python train.py --n_layer=12 --d_model=96 --n_kv_head=1 --head_dim=32 --vocab_size=4096 --norm_place="post" --rope_base=1020.0 --attn_scale=0.124 --extras=["capped logits"] --init_std_qkv=0.051 --optimizer="muon" --lr_head=0.00743 --warmup_steps=200 --final_lr_fraction=0.0 --dataset="wikipedia_en"
Each number is 500 + 50 x the weight over its row's rms, rounded and kept within 0 to 999. Layers, rows and columns count from 0. Numbers have three digits each. The size before them is the row's rms in percent of the matrix's.

# layer 4 MLP down (transposed), 384x96, rms 0.0277, rows 55-127, columns 0-95
092:496363489552548583473434533501513486502532507487451509569435425449516517446443537480466390470474432448534569573510493533551478428464516535504552485573540519472393517493559441421577593516469565574533414466497459508577473507527533555517492578522580523541492457520465522554463444499604559545
016:432584476569488400457547426572568543510520469538414471422569460493540563466478417438581474501553556405399579546489519536508537553523471491551523559434472444498604506493426462478484475492510383534539535516601482473492451476487518542516459509490434608515491454520535487464531502581531469496
157:532541501471529500535434440448506498544561484529524541478542522462499588488463482510575545474623522557509477385530588419457486577564497508477445512532568468591431591542435485558513471557517520355456518590570529525516482557524454414465498550444458536467516520551439591483526540541557525507
029:496492397560433462527472560518477570426479471602496439460563533551441539493488472557568468454498505470469493521596460425490548560496486480493511485472489506542467463557419487530599565565451562433497478567468519460586524529549470399439467567499464523537466401468452518464623475574498469399
141:501425509472479554499422509600432575463538468472463468457550570524531489480546543535548424420528545473497520507601456410459465505557485528400414497459465486481520533422514441522460467537427529443567427539458581447478392493512443442487474477504498463544499585475627513452452467432472421526
074:449509407564395498528481542503469572473468470513558423490504496555514542502591495590570541416494525579471513570510441470470528513515537555472504482511470487540548506580485459559606536529433603446481558580462579440549491568496466444517507539498480475508452469431451488486562510578412407395
051:531544433465454427459583429485520496432541463456592565528542417521517424496494437448430486610538564460422443452446541501518507457489481594542502397404527480476536538526373524551562498454484424560423539488508515525490530417520500456510521530504520466509462539523424458485491556584578475528
112:577527426505559505460505635527532459460431623576509549531418503561544534451511525501455569568565459489545425466523495478462458572517531513462504502544544534559425500440509480511600496530448450458521611470528476436510561477522429572524580555542486515444447575430398480509455531457514487496
203:529458461483584583513476513529401561514546509368479542538535498502507412470460549462386434464444516445553597501553550478538514467512531500486519495541544512488439387517611497490423534521457533555541479435487390530560482447485442538483427609530499552544566523452524534545453485482529518565
188:528455511486633587498469465480435528504560504360479518549528520472539412486425561499382457537454514442554573489510560506546464431513528468463513471563531508493481400526588494464453488566491525507551510431477420539530500435498440527496425612559481555560541569474506526588463476451525508550
126:483457413477521478484499505526537620555503518477579459590477480475535473514496507535617448459472428481575582561434550489465463417452511568594531437429524446567566415547578523481486518532522562557479441555567624509467434423472518487464467486554525467584500503497505481473568489465542516443
124:463515458499511535501591496531459542485503507487452441568455519540555475431514480525572397609529536440540542481522496496510534456523514506524515533539500491460550477566512505557492484490386468684451442494568553583466491430454434441551587400523554466553463514470541439563446544502466397512
178:485490540496546511452477528606497504435430461422393502489443536479552446548508485444543464461419488444456484479461621583587525515495498446473576451550519522485447572565543485548467491475411464635495541420482528483537473526586500532440530446495462503513516502435556492506641482423467488458
025:484519537538485422542478463536529603529436421604478495404512535545490551463451468420516454376471540393460532526491507493417533531575527516539564534505539472547579431411438468386458517533541529507552500556548558486523508504501592566483487465543422490491509421568496503446549452550560472509
107:521447498488587532484433488565469496555446510395554523510444481489505459515458547511422482458490474466475556468543563480516528460551575483441536500544480465473533420532532479477517515588476487492549475420474440555566522459496509585444416682496455542617562588512555458536472522530431524601
018:459445515486556430483500529461485536494419580545516551535484604614488419477498536554417431416425477564478399517498453414443461486504520419462552419520521611521512535513528537593459509567553529479484542524436571484538555503572494445442549456513527399487523553494519560499523535454446534479
177:537539545553515551534438501455543439493484542452502463518463513532521459502467544554435467480474478516530428533581577591517420569635511441489447556492527528491557513544473581451593640525557491538567609439534425552490514507525487516526507617499542503502590476546470445526511528504417436472
014:472478511573417443616419500428463544489449460585555412476522517594475562484516488602537492417469564449478432522565474482425552521500514548472515499522511526535485537593445423445509513532491539466513503593510573472593453503569468499436499531528456559463476461517437520471621519519529486401
019:466451415461461565483486571485455480410443527503534499540491470514471479539593538547617563565506556551485508488475482631512530505526567396422432501512524550577398588547488542513547515491494510427523476528466514504523512481606369474530476571522516483502503417468496502495467386439513453493
021:467449546502540356516501421508535585438485538574472538415539504569520528479545434444534483490534534398452492505494565464479467557477507521504554534495492423505559541483489442507440525503606354551498608496601526520499479552516576508442526439522368529506483434517530485505540559502496547493
012:437568429526492426422574603556542523537495504575417453483533609466456482463516466507521454472538503622434466522500392474545472526556452454484505449382522544428596479494490554531530468467425494559475486493507534475478571442481489444597508520507547516429466556442538548406479500553485464518
021:474584483571422443532472507535497555549440444591457425494523585539477501453418446435501420364476477497437481501507408464468549500602498501584562524498473522492584386444501493468532493568447562475505395547484518446525560461482514457512468539511543486464487500474490554459511444573501396481
083:498490561628531464454555521448535543530522504450450450469515510503571618524457516590567505554452525480420516521551448501515541514425511464429439562512481482502434564526436453496473435464453519433572510555568493470538414491596450586512491528470540587524566525538524499506622476467443577426
033:477478536478544426497539481415551399536523514599532494508444526474493499474522430505557500587510549498455417523437523573492498477493467579496535442386641459436519506472483503447528482416558411579488584499520577577487532453530517520558563505514526474430430503554500514416473575518587539465
161:475461502465518467553496462487413543458546464475537575572434409552523390557447606451517508507527452488587607499480592495447506474408578482463469474541415470473481544465535482571501541505549495478570433456557481475476442452498448588493458502542396454570499505505539473616488480462563450488
014:488516451577465393486548527519513546493499493583440455473575584527457555443469430497504430454505462488469493556617441371461508560475497514526556473469477431427544443498461450535552541562396512450468498518505498446567539523487542399469473508471440525537472451446500524441610537585465520413
135:502543532486631501535419493586559570474594514473543510416523525488611419502512492450432454581528465440469524411471571516541528463523551502550473490495536537511456434368466521484478584466542549503561472460579582532467556484440484539494492490498516513618519528508561526495525603511471521572
021:441478535494476427541511454506552601502435458553514543448502533550564481480537465460485503345462541522448457492404486520407425522554538517502564463558460578576566545434445481467431472496555501517486546512497583479458460474506608593504558362542472395468525476538512506484485509500492490552
115:568583513528585513522614534482563454434557456485548499533482500433478547493424417480520488566591461517553625526555517513448543493469478419435526473441536493500458401514486529436487532534417552378486528531511545495471521572473510475530537508439499483563543454538506437527581490593445412448
058:534408493560495492475483525450534495515537569511421388500520470518537611498520486502623562516535461495487519486561494491552548531434448516472432563489389407461429506549534463537504476440558468491501441532550409502505401566514443497456452583472515549494446556502506430518566496529396481386
022:537560504488463463493563538497558457571551482557461520496492567456490500477477420497401495455534476564508437514513435403489430501538474562560552451436539485446557465438466517531581503477437509542402568460458552489457502485391621516561615379508539462444478512499495516449485607557497480521
037:507538516524451492496488499554549478505519469619512607547467452498550472563449470485488543451505574588507443515426408543503461447542417502540480492454449595473579547523488528455438407389513469604530509519498534442441388496499548508567502432563564538463533572503454551432441482490501500581
166:553477518590536535561557474555508423435540393451409464508574474466439459601468565472526495586495503504543557525514584449505483476438454482521534554500500523518386480481556544534418597458409526468501556528484549515480460488454487413542584455504512479492486446625430423476468475560481498475
200:455500529493410462485518467554462507486553488547548535526549500488481526530498497563512562561457498599427464539415520547527527498493459428585464533468581500530415540432523472504434553451583491494430445496494541446422570596562548535498398501469464414480402566544547554475569547553521588587
034:514509484558429452464507577569498530428470482566437448477565602530446548524450482411558445494531393492524514539558443387493473585441491404561522512516408464459482438507489479579540580554455494436467495515466471479566512584493531381466489496467481511572473442443507500464554469510466532417
129:480447461517578535436521477555493481513409455535528495556491487538511490460407513506616420437529438522504467513451542377484535483408525464481505512452589490546489548554452429577490613570536513483508553540543515514495500516418429368467463544476535389547490499465500461529462532427406520467
022:401546480527514404409497516580489530497422550560455500571555553608454461482494502451585413471475498519415497522459434537498468530516439346518539472452468616516549521567515524539435493539542456499525512534465529504567520462574405438531472524473537504522505539494541571450468396460513508486
039:523378513549521461560481418416470544470475466465407535483531608560507519492370593479474490454425464488492423514535505424462540469448523509600513435510514481434511564505465450485465487457454515508485548490498486471564434444534482584525515586602541567538485456468560564471490500448515565398
024:564473482475563495463539566452476427479533576494479555521493600470467474544477527543412479600505444567571410511559449361568482510427467421482484475472510524414441517506527554668547537503488496489446518454445498505486518556509522388473563473473562497517508540469502510529483561445461575473
042:480493476462523528488570462388538441566495540509537469508413486476553526474610465593568587537475616588453490529440510605439530465537583557424459498467590476487468603464511498509557481417490447518481558516501551471439456447551455585533538504517542450426461492562531509448464532484527486463
107:454433426553457515537524553466476541523458502410460470465636537506586442530584504470455520514481494513470536492522597439509489521447455486525500408483489604520563616566408540524523455532396483523481562491437552463515541433493477519506542436556514461484497497533469530387565440523575479585
103:550458478464496547501457491501381553468374454504593544526470471510474499535488592459447501499480487482489513353388590440489598460472483514474491515559411445533467545539531552581414471507532467509510491450451410578511508516559471550493450452507567448518475493445468482554401539455501496564
149:464457443504481395444580420437503539481474462477496441540448510475513524549480503447543524503465455516440444503515457449461591498450534547477445509560661494553419531481542525522579567557430396495479461555564545573533421366446474472541509468490510480511435456548542551534461530545557546505
022:472515415550390439546441521543479562388452469580526487436570493582470563535501489515592485504514546425470515524555482474477533559501503431508495522512465520568492531607435483505542542557508485443520529577500527484582473577562476434421486532520425545562482377482436492494589438528520441444
028:503486468483471513575531488381468334451525514515561500486440486436542537559489461586532587627557569482486421500473542572517557465481525489492453512480555507511415584549442494604580494459545449494500519522476571508448452498547474518510552535517598504483483461531460469540478572517561441427
020:434505522474566502444518510465473462524474549458493461522456497552442476486596545536570499542494541495444482513455566575516450494495549455436485496456621545563467639555510524573473520498554425510497640475489567542511495432556387572567544495499529527430489507531563519454469525396581571507
066:592490492529569529561450446493426558444618445525509553564386419546394494569474531462473515563494481498525486473458496467601591413500524549550553442515489506493500407550505537550556452482482466582518483457499450486444398422454484510522526434515520556411483484467436504490497566557511514446
143:458520474435517537512583543527429578434592490537476478539449355547517508548465576471406514543484494479473585466548487427507461518526455565489486416432549560407489519547564440458514439542598460525512568538541520534540549443449469537457505477462579594387500477459451473477484511450484482467
158:446453510480557448557451502499482516481524486442473641567518513458479489453478509524511468477526469520574538472378627469451472506417449439488491493593511425483512409476554555451557492524492569422611477565531392491488507491473513537528471580481517516515546615561561562515467482491530592528
170:414573541480418487419493505565523526562435489523510493427556515461462448462491463482589525588509454456522564501501423571439528592520445395561559423515475455412553542513463566506580461437563522431539512455551465509393559479543586555460480505500542513521464533519488518502578467431557505557
050:569358533495421437563440540447529434446551488561484457588496494595515428510466464485490450518541453407475379516539539471591493512444429545530547484495544562516462464536422512493517510467595440498480477514495579577552446501540503458447544446451521569429439476537437503508562547464541526514
188:513596481462527467556483541451697449518494433425521571587437470581480579478551527552547532531522549528392548593546498468530518559505552488526462555450456479546461410492523564474491541498519571486546496494490455452479514498508532588520408468508475463484580582462486547535476487446448470481
024:463582409497501436387583558619528519502505536585397524510521524476443488485510459437566448543558498556457564541501430501540468546540477411513515470368555510447578475476492552537568512466452424520474545465495525482490564457475483441595485502493490518506471457448548574412445432516522466539
134:523433499505532532540497494569458454485584591399508424458513425489496572492452511503439505461471483531546459407491582491550586504515407569517537501431526560537494522463597558457428470508577394465456526501571525471492463386457463447540501588427524463442471480522513486546458479566560426555
116:557488501469540461542555592578549503471472559442572516533467497401600436498473535491531490551538446440472510490565506562420409583525465589413585561585526434491454575476563523469499490419523545511477500453499573501496472566517476459528503484627472467498509586466511533587491442515568524460
160:515582530553455461385546474488532438507515527544521491567544447442422493454483450492476467510476473547506655484462469542452453618543405576497436508425425524486451524526539474536570524458524535568514498530527466554478560551461493440427493391480439585467563541455485555470485411447485538509
022:545557502496431466526541565476561401516520416569494523458515575460460486555440477469405482513535534482500363489478457481537467504536429466538515486451537552513518491470394569513516478453528504506476520473475544540462486460496624565536630394527574527426511481586480458459494557501602521580
028:503566421524499499471608488477549450558501514545418540493469546428572560479465455545468523432486518610491508544486371452463538496546508429495490512474466518420551551405457497590566445481407535436479501505468539373421443490467552483559559402492574478491509492512541531460459510538437464467
135:477431583487508468582436522464461530477493552582538546476395502545453502521443539557465584464545510523498452574478503384580400404442482477456569507514546494500521549518516464551530427489507501457512458543505595476567461604549579455517595433515490547454509571489421538422519487525469570509
103:502382525492457402470554524407480477461453521541465513428494574517465543482479500494502479482509541558424474559518397490512519503471488578586566525461569486470547437488540522573518431437620516469416516622473580482544511549596576473470628504469499499467550493479468486421462492498485559513
055:489479482546536506511520499445566551507483563461413433496492515508468588492506467535544528468500532482480453466536441431488530532540424358405479564477389500493466547442488517576425427497529523421492438493577424422455387448529461487447539469488546552435509547542524401525472500508392523428
250:470535506494499507475512558642515517505468498382466456383492527427406503526434493533474444586507547569548513471533504521555553501493532541491467432508538489530488417440622555477448565541491451422586511503501499536465488549415565497603434551553457530533477451456515573549502496487533574425
015:440477532530424469407537529571567552502486477440494493535586533611542495479537485444529496369477461567434516525485490524455350541457493492488551420533397551562535550576454489502394481507473528476496583498465478493567411508485499562527524393465495456547507556507539491456558479479445539518
124:481505386476371450422534552553499559542460439502535486486488478489496519538560550481576494544430556608542568541421453587424402598567566491530489508542409546570483539553434507543521481475470533465595480562514555483483436494505505543502567464491518481503509458459520495525490434487424557576
019:497513428441499588488527579439472413531491530514541498580431493449476463508559527623482555538498540645532464497472420575490535437519545496421445441475571561475430568522520561541583474451434560481460482503419564472452530444531441489565525530506597431450491513493486551483433486468483465494
200:535497504510416442489453488447486453575570484590579487450575561468497458544489404565580510535517461495521494480532462469488492585470386531462547567460464476501554546521526489565493551443544476533523527505447549431526546527484441499479562414554546415439548542483674469495529512593507464433
079:596440573515549520517555490460500412443502626597494458502427509542493558453483480412629522553576409442485514422556493521560527513434498520497515539516551416456486487474487476501551446472568455484485502563509472484520535583495517457503471607500578468489417519485522485515571553568514506388
058:413522457554401450451555573558544617476485457434494427552574462606486392486549510425500449524544463502431471485486493522542433559503461470546562436520440536572557450602367521516468512523538500445480518552475484556569519500564480494485529483480459509484476522504455442526532425547499449573
015:474523591567478466550453444459520469547424416532539481462502551583531597512443527485547500444433572423481453525471506548409515490516495480523514539547486521533500556524457460449363461494571530498581546573517532504536377532552553600468529449523521502493528508626479456460562493474576572461
051:484530460533462436501596421475542507519477433498489488395525531506612597522506467492584521518493618471427547541444504622443558512518579481496472522510504502572490571493386505472515493459498492472549573540513568493499407506562521638484522474490470517547508393575504483498552506503559452459
017:501520445574430473557480553470456504490427442610494423497497598516412557507454515532569438492459536472494455529561438482458561545540509426512507502475572525504440453499439482482569542559427567409533447549458535480582545468591453436486487561503512525475498405503453542424556438522585485404
014:415524467585417457524477468456506528489477475489517394457579482560520589470543460581590525480501598451418480547543519532454550530511526524468472549507467486546492615603431432478483489516470472464528521569564466459568402478569429532461467555513454608494494459522494463487612528527516512433
114:560357450496495594428473436454429540524504497520447532500423542507488508486450507510596460504489502480482489477502556546530506457450550484540484473440473439530654475574509518452572457479471466623499430516557528549488447399480410477505548481518454481377538469391498452532496534546502504512
# layer 4 MLP up, 384x96, rms 0.0625, rows 56-127, columns 0-95
017:553487573409460609527496514451429444502459589467561511572400533529470445559482514545430501480446469586556437476512439483467489427479477421428449501562505603481452471488562523484503540523477574504491432470405503509448555490597521407494513446486570437501500519424466540482446504415446548475
185:529489534484477572516511550608498534504496489494481514523469560502433418520463448485425448582486486497538522512525448508504451418434587546440533442573511456383585517420512479482383605417564540523453508508435489545485458545463544531470446401550511575608492495506612470490561509480512490501
032:600495553444494555514479494490541445555545545489502592498514515443490380503470505521470535560487565592553481492516505559493476483567509474454417473520517538475497578480524521411441431512544437597560511416533447569357466488480487634517529413543469493487461543489560478507403566517499561487
133:523357482424549570462512480495491532460503550361558492493436517517487496476481480540460483500430441547480621518472542497469491489431532493525472427573548479490512493487483430502472434471598511460489446511460531545483589451619450493574479563525546557449586458549527468559587444592555487510
077:536534568497466598498464477504543419513555550522466514514534545404429440501406536399473511555480507497554475469511524506517514620493412420462428492533530491487450494493520515417418463547567416566571505427553433556430508509493488590483518423544539491511514543537605473508413449516501590498
053:494478605499543600478435495523505610540442534527486460524391467557502518524471598465484445390428487520500471448530476504455531509523559503496479529620492487565485440396538537457450531530480608483595488491453423524505469486602468477510493598497503528464490526461527559543546412458465582472
119:512514483532508573534485436534536467462457402532502483474534506492596535411429509483500611444467531389476540537448526501498527505504569604568430459585483442547516462456499420436440434482472558499605495513452440598573486516514469553594484538543491422554466533426506474466581488550530516453
129:515557491537528533455481488535464465500543531423486463569538465558422481540555533481457356528510422445543484529551458507550510544536547390415506532551570512485450461491531494519305476541456542476457548469514438519500420414553468464523464523487464495531590523443533575559527528450579512537
099:495548528522599585462469483497506450533540483405513516566514435499415391543450555499440427546390488480569518555543425535523496485555510446414481519525537561476485512499555536441377481513469486495552468445520424557416439489531489597472459510524488529575595536476545527547436559441540483561
131:453499525549516470428469561441468414610538524433528549566564528522464384485477520543524591526437597433470475569491529503465512523548533543504585519463568477470466489496556504495497576450556498469545584482505447564479494435417530599480464548491489552390606495423504525561508556445529538538
130:407474557561518547462466500536508468581383612469472514527557492484561480585457528488476567499470522512510523557441494453526534506505480517393466532453510502451440395443512480458558523525471520508543533453428427470513466545448515510496455507558488626484593575513478561638511453398521564496
178:450500533580616486470529523463532445484466516470548483529547438492452505490476534463436444561583622514494605491539433527473405534532441438425518536476609456454567474445512523482463549432503552451559557494515398493505502460456534559502482523566462608485534483499428463585432517430506563538
027:545491453399515527463536498411474402446531629438514562504482472466466412552533469551512541563520475574566484457540486485563484450464515533412430481466507563418442568580562543600581506500485505479480448423429468523480420485556473479498482525501545492527477532445452480509478612421427531482
102:459494504550468563474472518539494553493466495433462499525490526557477506435479561506517493541513484532430482552524521441536530517518589513456542476501524466503413442593519467485452531517415514567534508497470384610605599513446425550461466608542500549523594519400524566434607450411566531489
020:498520448502519561515458459543503486437562368472447469480568402366535533473473476536556536546545520440509547491458562566548578510516519570511439546520509376526499512499519451443549483456469529493546478423565394493494391494425512548521451570480514554517475436520511410494433487529508430573
179:573498522434514519557447527529426631419523503417511515584455478429431432500577445472456408491552408518465544493512464510439525443457523481473521538542488532490524468432520391426468486331497490470437445439490489450481531443453553465489475513458469530530530519492480581520428494515585492551
014:602526475471514543445534504533530475478572570514445607494500461375460395496453489428485521524556511573563543548503474526560444502578518480439421451479545527466471476467487547494510523475532482518520482384480400503389468488463473577577495431537501462581491502463584460484363501544479526499
019:562553552561548478516548470496543572504496472498449462471597587492517491435403497478434404479508456457575542526525511477490563523563394578608517511462509480456583470511506426460427448505518509564468582434575504540563577468447540523510521451522438512461494500477513523560538607629488538501
024:533527460465503603502501491473486376483482485435522522624416503458502478534461477563492541466511476567497503497472384500533580427533542492427420478524559564463475447456495555463571483520400607426521377457411458503478536445535539501537474510492622500535495504463467546463476477499451424502
013:449434596456473543526450460505480490505495418430536445424554491516592561517458523523485512580439507458627535464525564567444542505490474418497463577623411510602446543496579436470462534476577522530541504519486467487456414528556487494395493488450490464509550503533520426533437485421505522511
023:529441530411523533472491519485466463481569582479516551409541406454497450552562514559531536642439521510568517486537597526517436500446510476407415495483460482545424557604549483550483493421547474527545545462485505513469389509576447585446502468497460524509506513510529419500461551426481582483
088:557528477462441540531497506521400532500491456502519483554486492458463407444491512455424448462561526503519504582456590466488460413572430525521539540469541538459515463550572458506555513572541461588429504489512437519499569507433491447556455443518566366528440484464487515519369485453533431628
035:390506490492466544476514521551512558488463507418455475494545472526513574573464530487462494391512436467624529546523400437533462479482520445535510505641451568584526432419517509494512539517474582386521440461460426449486443494563478468510455542461522511561577546415500512574479439496467476524
143:453471459510461544413498441546520539601542483477425464431480505473568469433502565480559442523470479492477647490502530482477458509519538500449415483603436545464552496415566453513411498570570516465518432533442417473416449522532424547490406530486534513563512505439494565505389487481467459477
017:542465563427479571513439503483516428510562518489549566500444418452527404552506503551498571543449566535518476480476509558505469473553531428452406509536470551557464575518556549422465449508558428585579460492504497542348454485527478612497533435510534510503475564537527459472372468450503481509
135:427541488535518530475406420513463593530507522453485478475510399553442541505452581479543546499581435538534555551532480462533475409464574504568539624581515513450495548479597515556474463511515538506457535463474500547444469550499514539496445557528491514435577533434534628591507485444409518452
022:500565449482592556447510454451456462383520532446489479551472493450440500480429505537562475601528474462552521460551504477573579514499503584452471541425586414413432508566566518617598556510441525460525475453474434501581437490531479430447433579508557524488516474490492498507546510449474460534
123:476511515436465454545395459424401499587487568439514470549498545517485439514575562567435506406531547491527448491460579481513450527473475580482506582543487528523473567551568482494522547524532443534571484460574432556524520512456449517549466536542477554428517572488515592489428439378461503596
058:529503496487446532571462564499450460550449446427549510519493543538476428508485534504365479553489560558489518576405496459483498463547507409445504448511586619472551405476415476442507540537498509539464526514501515529497616486456515603535467398574505418494532495455534560477486495516621482527
020:364442560483517488455425448503488508457505489463593456511442460576503536504514571509577553529427541435505509450534519536476473520456526472477501499597450501570444576506567507500487553515523449452595482579470496492447391569558413483405432559485488541551539568542550499505537408396503483512
042:384499505467551509471579492458411597507483488418513413507493521502489565411527534464534416608456466462529482472548594531490513540502471497483537527525518473547437468442488453590544584513471575426484473499439407498605538506566432445468446572472443440507506492473531491546564553461567431464
171:460492522429467506430487491442458621614478560454548542437492496492556477472514447581469462540424518433469527443513464557473540533452471563471498459586549552544584543520485484480643514510598468523512469493550532536493583501460495563472400624470470512518500544455562611468499474477478474532
182:507342508599628544482424523511538552449593599474530494462559479453506374445532551464478490596468494588596504580555504437470455495477498518471510524530508513421459472427512508482386466437513486504518509591439464522453522571535525495496515486440505468507510535458445522496463525477490522452
036:534462540449497562508478520440499435557564484435537547510458459472537385497556516616486563602438549546459503478507546561492477459561550470449454477469515518521501543547566519378512399473550430584539506520537526581438524449504476655485514507551466525423472561540500520495419523491521425506
128:544384515414477604541509491504484515483516486472475452473448479472566430445501509545429485511488587473479546493504502565517470487548568479495605477531573450550463534414436487471476522446541489539509448439565476618461364489532449593517517497402570457495455499440487498539422476385551511520
024:513471540433497627573511476457452528493575437419425480437549421362566510511501481568455497572488442451578501497522566557507556460501499505466431569574492409563496440487537400461550486428464596521498477454551460462493484494524519504499484541486503505453524452454475421559422587528470470517
042:572463459517537555462460461542480536393558465393550516529413424435454365470508491484408511496464566471519565496435573554500566390568496553451535466484534529503461446535572507535487460531555451522511469468500525483505528432449409517444447553491474447528522548437523499594441512505594472554
025:431432505551472482498440493580521555541489321487546440520503444525560527427555490522547546443480573458408539512440565584451513509548531514535512506555476484599544532448513473341462464489498492536549494534571482518467487474409484581513457531495470517504484497558514499471484441542554390557
042:446551525588498520502482541538482559424498492495488418499556514543432510515365506413448409393537432414604524523443457394547479542486392489584580465561453508538509438518522470504431529589470519509510505445520465517555502498518536433497469482469557475578578517439527518541510451542496543537
115:537548510507555619496399482446466443481590561486507503547478497407488504469480546434590564586508485498596463474527510515455584510490493500464499573518506376467423470424582434498500431556510489534610516513501423485398457548408451386515480523505481474462493520490472546524494491472432521476
100:517460446565505541447476534575491528481620501460466505423465505428550438422492529468506435528504515420518524473549582533436501466434537496578428499494466536496527431429466448442508542457522440478485434468509419445351482399518466409430512525539418452470561519492538507560506462440570474570
148:509406440470512458512478495535522617430504526429463485446567459473653497505520530458419499591472436437487586441499458553607518569467535533485441457510489512507511503468452508403506515517493506491543471481465613600471534476519504487605549597485525537534505503511483501607470514521527398497
023:633533559447531574484546497458532471542544578490468556571472548425464395455469493508465501546483496607531473476538470553497503474573494522438396464496573518417513496462508527386476447489497513548521478394486448583411559445470512597542514458549476496472447521465541521488434582546447544456
031:484548506594476507422516521623513626546437506506503451589506553588412498443477544451476458359463523515524531584512452452464428535530461538510548457514519536504551430423511515408412527483484560472508538409502456518499520467466476513558465454510415543527519505433549571489504422554507549516
024:500530472542466570550501432511498522424512398486448456500511520455561530508420489462451513395540403422577569510479451491494569439483431551542540477575441453506546364459538422434535481510466582475478442477527468433513486534480559393514481524482527457543542480448459494575431483588432455537
064:481414470459531511480488469558501530528458522492527534437476562450545499441491622397532477463468575477447566526455566520422432505492486459453434442574535524503440434423500410523514565575481514436577417486466397524530493506525495463460474568568434474513505591575587521531493488434591540541
147:507444590505507550479518535521477557479409482443539558509460496534422509481502479411405516535517507585514500422529508625514641527513532483543511479615475437430442469474450549453530467432533573501477448467508521605493517503392520489483454554432576490444518565390512513505521545514499498566
151:532550516554538572456487536506470489507552494499523480471478436575323401471461545433520421493577526536491455500483568551482603405466482455420534508571565537413442517486553489584494584492645470468542504488510509483449523399475491459532434506490450502503451483551502531566455510493526515496
172:541381563486501541521480544533533522539571515453521508455463489581481563470584457464459562539494463538529586488481555496535557491450484535555522475507640439555407494550538557523482540445505471475418455483514481561580498459452398627491541544600470448528462490463583557488558499491556423497
048:502499501403544504511486480582487546534436478502485631551501523475523515524527554554478553522534500501494534547580479522498472465503606465474468486486563537491545419363413478429546573453466564401522514482491448463420439510430481560509424521550340459538536454450536490532493434561524453495
185:515530431506506539502470435576571499526493475515530526547555582457443522488491573436510439595507486514520506520461569420523397549435489453511489599509454478494477487447607482486492532601555567475538397412534498561470544554503503416537471569605536524553534561490550620562488529528447462502
026:448434650450468556567473454421489483503509447393543438472521525514577510525491501554473508545414472446592457443524519565431533452493460434519458546639411516590468538514575422432433458516498557526546470520504522515483485493583512499412507527457507507476529554490456456563500564469459510485
134:464476388525500550524468472523449406484522442503481511480556413429501506588569512472439471551493460470485455589444529517463546483466562475509488467463516496445510404474515483531444487564455457404533494516455512595483461505597398456513471543446488384493580431416521562570588451531567555466
111:530543473616552547511457459560424460584512380373445444428492432491500484565439563568460463511492481509521524447502515404503503500426482503491483580543399479460498487529471506466548480534542495422513422558495397567500524445507444506493395570476541504561533414481549533525461557550482515500
188:451403529567534507500549581468496538490502502500495473435459414507491425451539444542516501474446427434485523524524504541563578447547598422467466536647555549539447460520478528536452482521405589410512485458516580463530504474576524400523494596473405495503512544448514510522569547504481436529
023:435472524449571445435524446531466627493435507466552475519448504611527568442539552506545533450469498515534559462603519533460471465468549588508527529548478514485535536433593491506549599449524568469503516522478446460463411544481442405453390556506395474544502519463542553521547523427456457498
027:439470586507514503483425495526435546416518500446602406503480469583433426442511503541506441558417550415504455466454626504480433573505411489509550519515448485573435576579611478466407545538509442598558533471519489560523497501518465471439457495473495504524521499515503476485487491439560497560
138:536516505472453498561513464491482470511512454509499546535475446489515517456515508425556502547561496435526488454476563564433536537527483537443433512613562461548488404468455385470608498476523484459471464461412350544419513434458489575548456544534491519536478522573582446478460413450533385532
114:476521434455551527529540467504520483491548465435504474540523406631517528550512516551571582550520501460508537541528612488505530482596510509444486540544544504586537504570507442457568535504430618478493488443477434466414502483456466556479464629576524509537505492546583392528539453441571461481
057:561422445469555502545461493526384476462492448449591464495489503531557416434435463548416456530523586568456558546419550458454512520497498531503508513503549556460514492543540390503524602518462542600506572525529533506528559523487519474535419426544565454551486408461515553435474542462582466577
179:467440438483508516493508487519470546463536453456587529422552506515488500520490557456499484640531481512484487536441558539553556461543575512497537484528569381508508454447481467451571619520516459474517518439591506600547493520456435525579454510507474423486524414469486526524513515499676520409
017:511584530442566599574462453411442476431563478484468505486425476385506492510430547521483491620536456407531468431547543508546603484504508507478477568482567391456492432502526478546599495540518445522489485565552503487473532552485494430439474553573540491414529486508519478556450478461519411529
131:512530546425590534573497505390482523509502465486438494550465583427489513486478528509505424566474444493493515437579560474525549503512392505529485530448576422436501442556565389503557571526512509540489521496563459560596583478449541496449461559595541488436413565555551508539555556462543509484
021:447494555599500451478477483554545619494519448503462419421624522528495530440434519403497428465481503382550533535494558483499468602526416500613567527536423445580512524504511449479389522521528458543536560478579465501563462497460489515471496500479433532537527514514548468540532488564532551536
175:526521556534564523654576446496535462431455579450441454507539490481436518419444486495410487465490528539473546498494634483501546465528561445478480502525505530542442479548477507468525486519443501442513449544559464528397498485534506503530475549492459509515400487462379620549415467435440523576
080:515508405526448510534426543541463515547436437451516512445582559562527449522578563558426536431462545458530524574432510457512412457551545503454534476536555597583521430529412513462533432491492491459556507480416445597504498463522451597569513467544440513536572526437440500468485537461561477568
059:588498553377577592569457434433455463526515483519444550514473505447599552538456588536478529591466474512498497462572575561507601501465542522505376575536555432418472434554530449475557551445530518525542541538471445525443482510484485485462482574576490457461537488481490525479567459484456539464
016:512535394468522529458570548486439583424540591483455518498448413463446441483543471470493493498566428528525532508522511438596463481488528570430504479444552508452506408495539532575650574486492532487418457424466424472499523511481463426571435549533507439522489471409488517511422557465478443525
055:548583538491498568455506543469448567407475614500503477586445534519359418494468519477463450401523436488566463472515462422528454450533405521475499488474547532420535465540595547480484517575485504546443468428504466559517548477484517385496448480552567457463504540420510544515467501463431556514
018:561452527452514503476532518501535549475572580475496579425535412457536393505539473515491535514496510563599549515533539542529402480543495509489451474505441547530512560552567490459462451455569458589524542398535474531380434490485462606531501437512428495504480564467540438539404613530456538501
016:631551537458513602516501515521474498472526563576496564542404504435470417512399499440416480455524473562565507524475458474522501469545467469461460476490546550446509434462534524442505528516549510576493491437478462500397573520485523461560512378533549399544482488437559535477353480514482544483
117:496408468442530545509489510523536567491418510426528487473541540442590468544478599474435435548546525572578557473506518478490485452469474546409481456590589460437484519475462455510557513462567575477456541443463427428479418507523541463496459571482506643510496543591516500580500473466478527597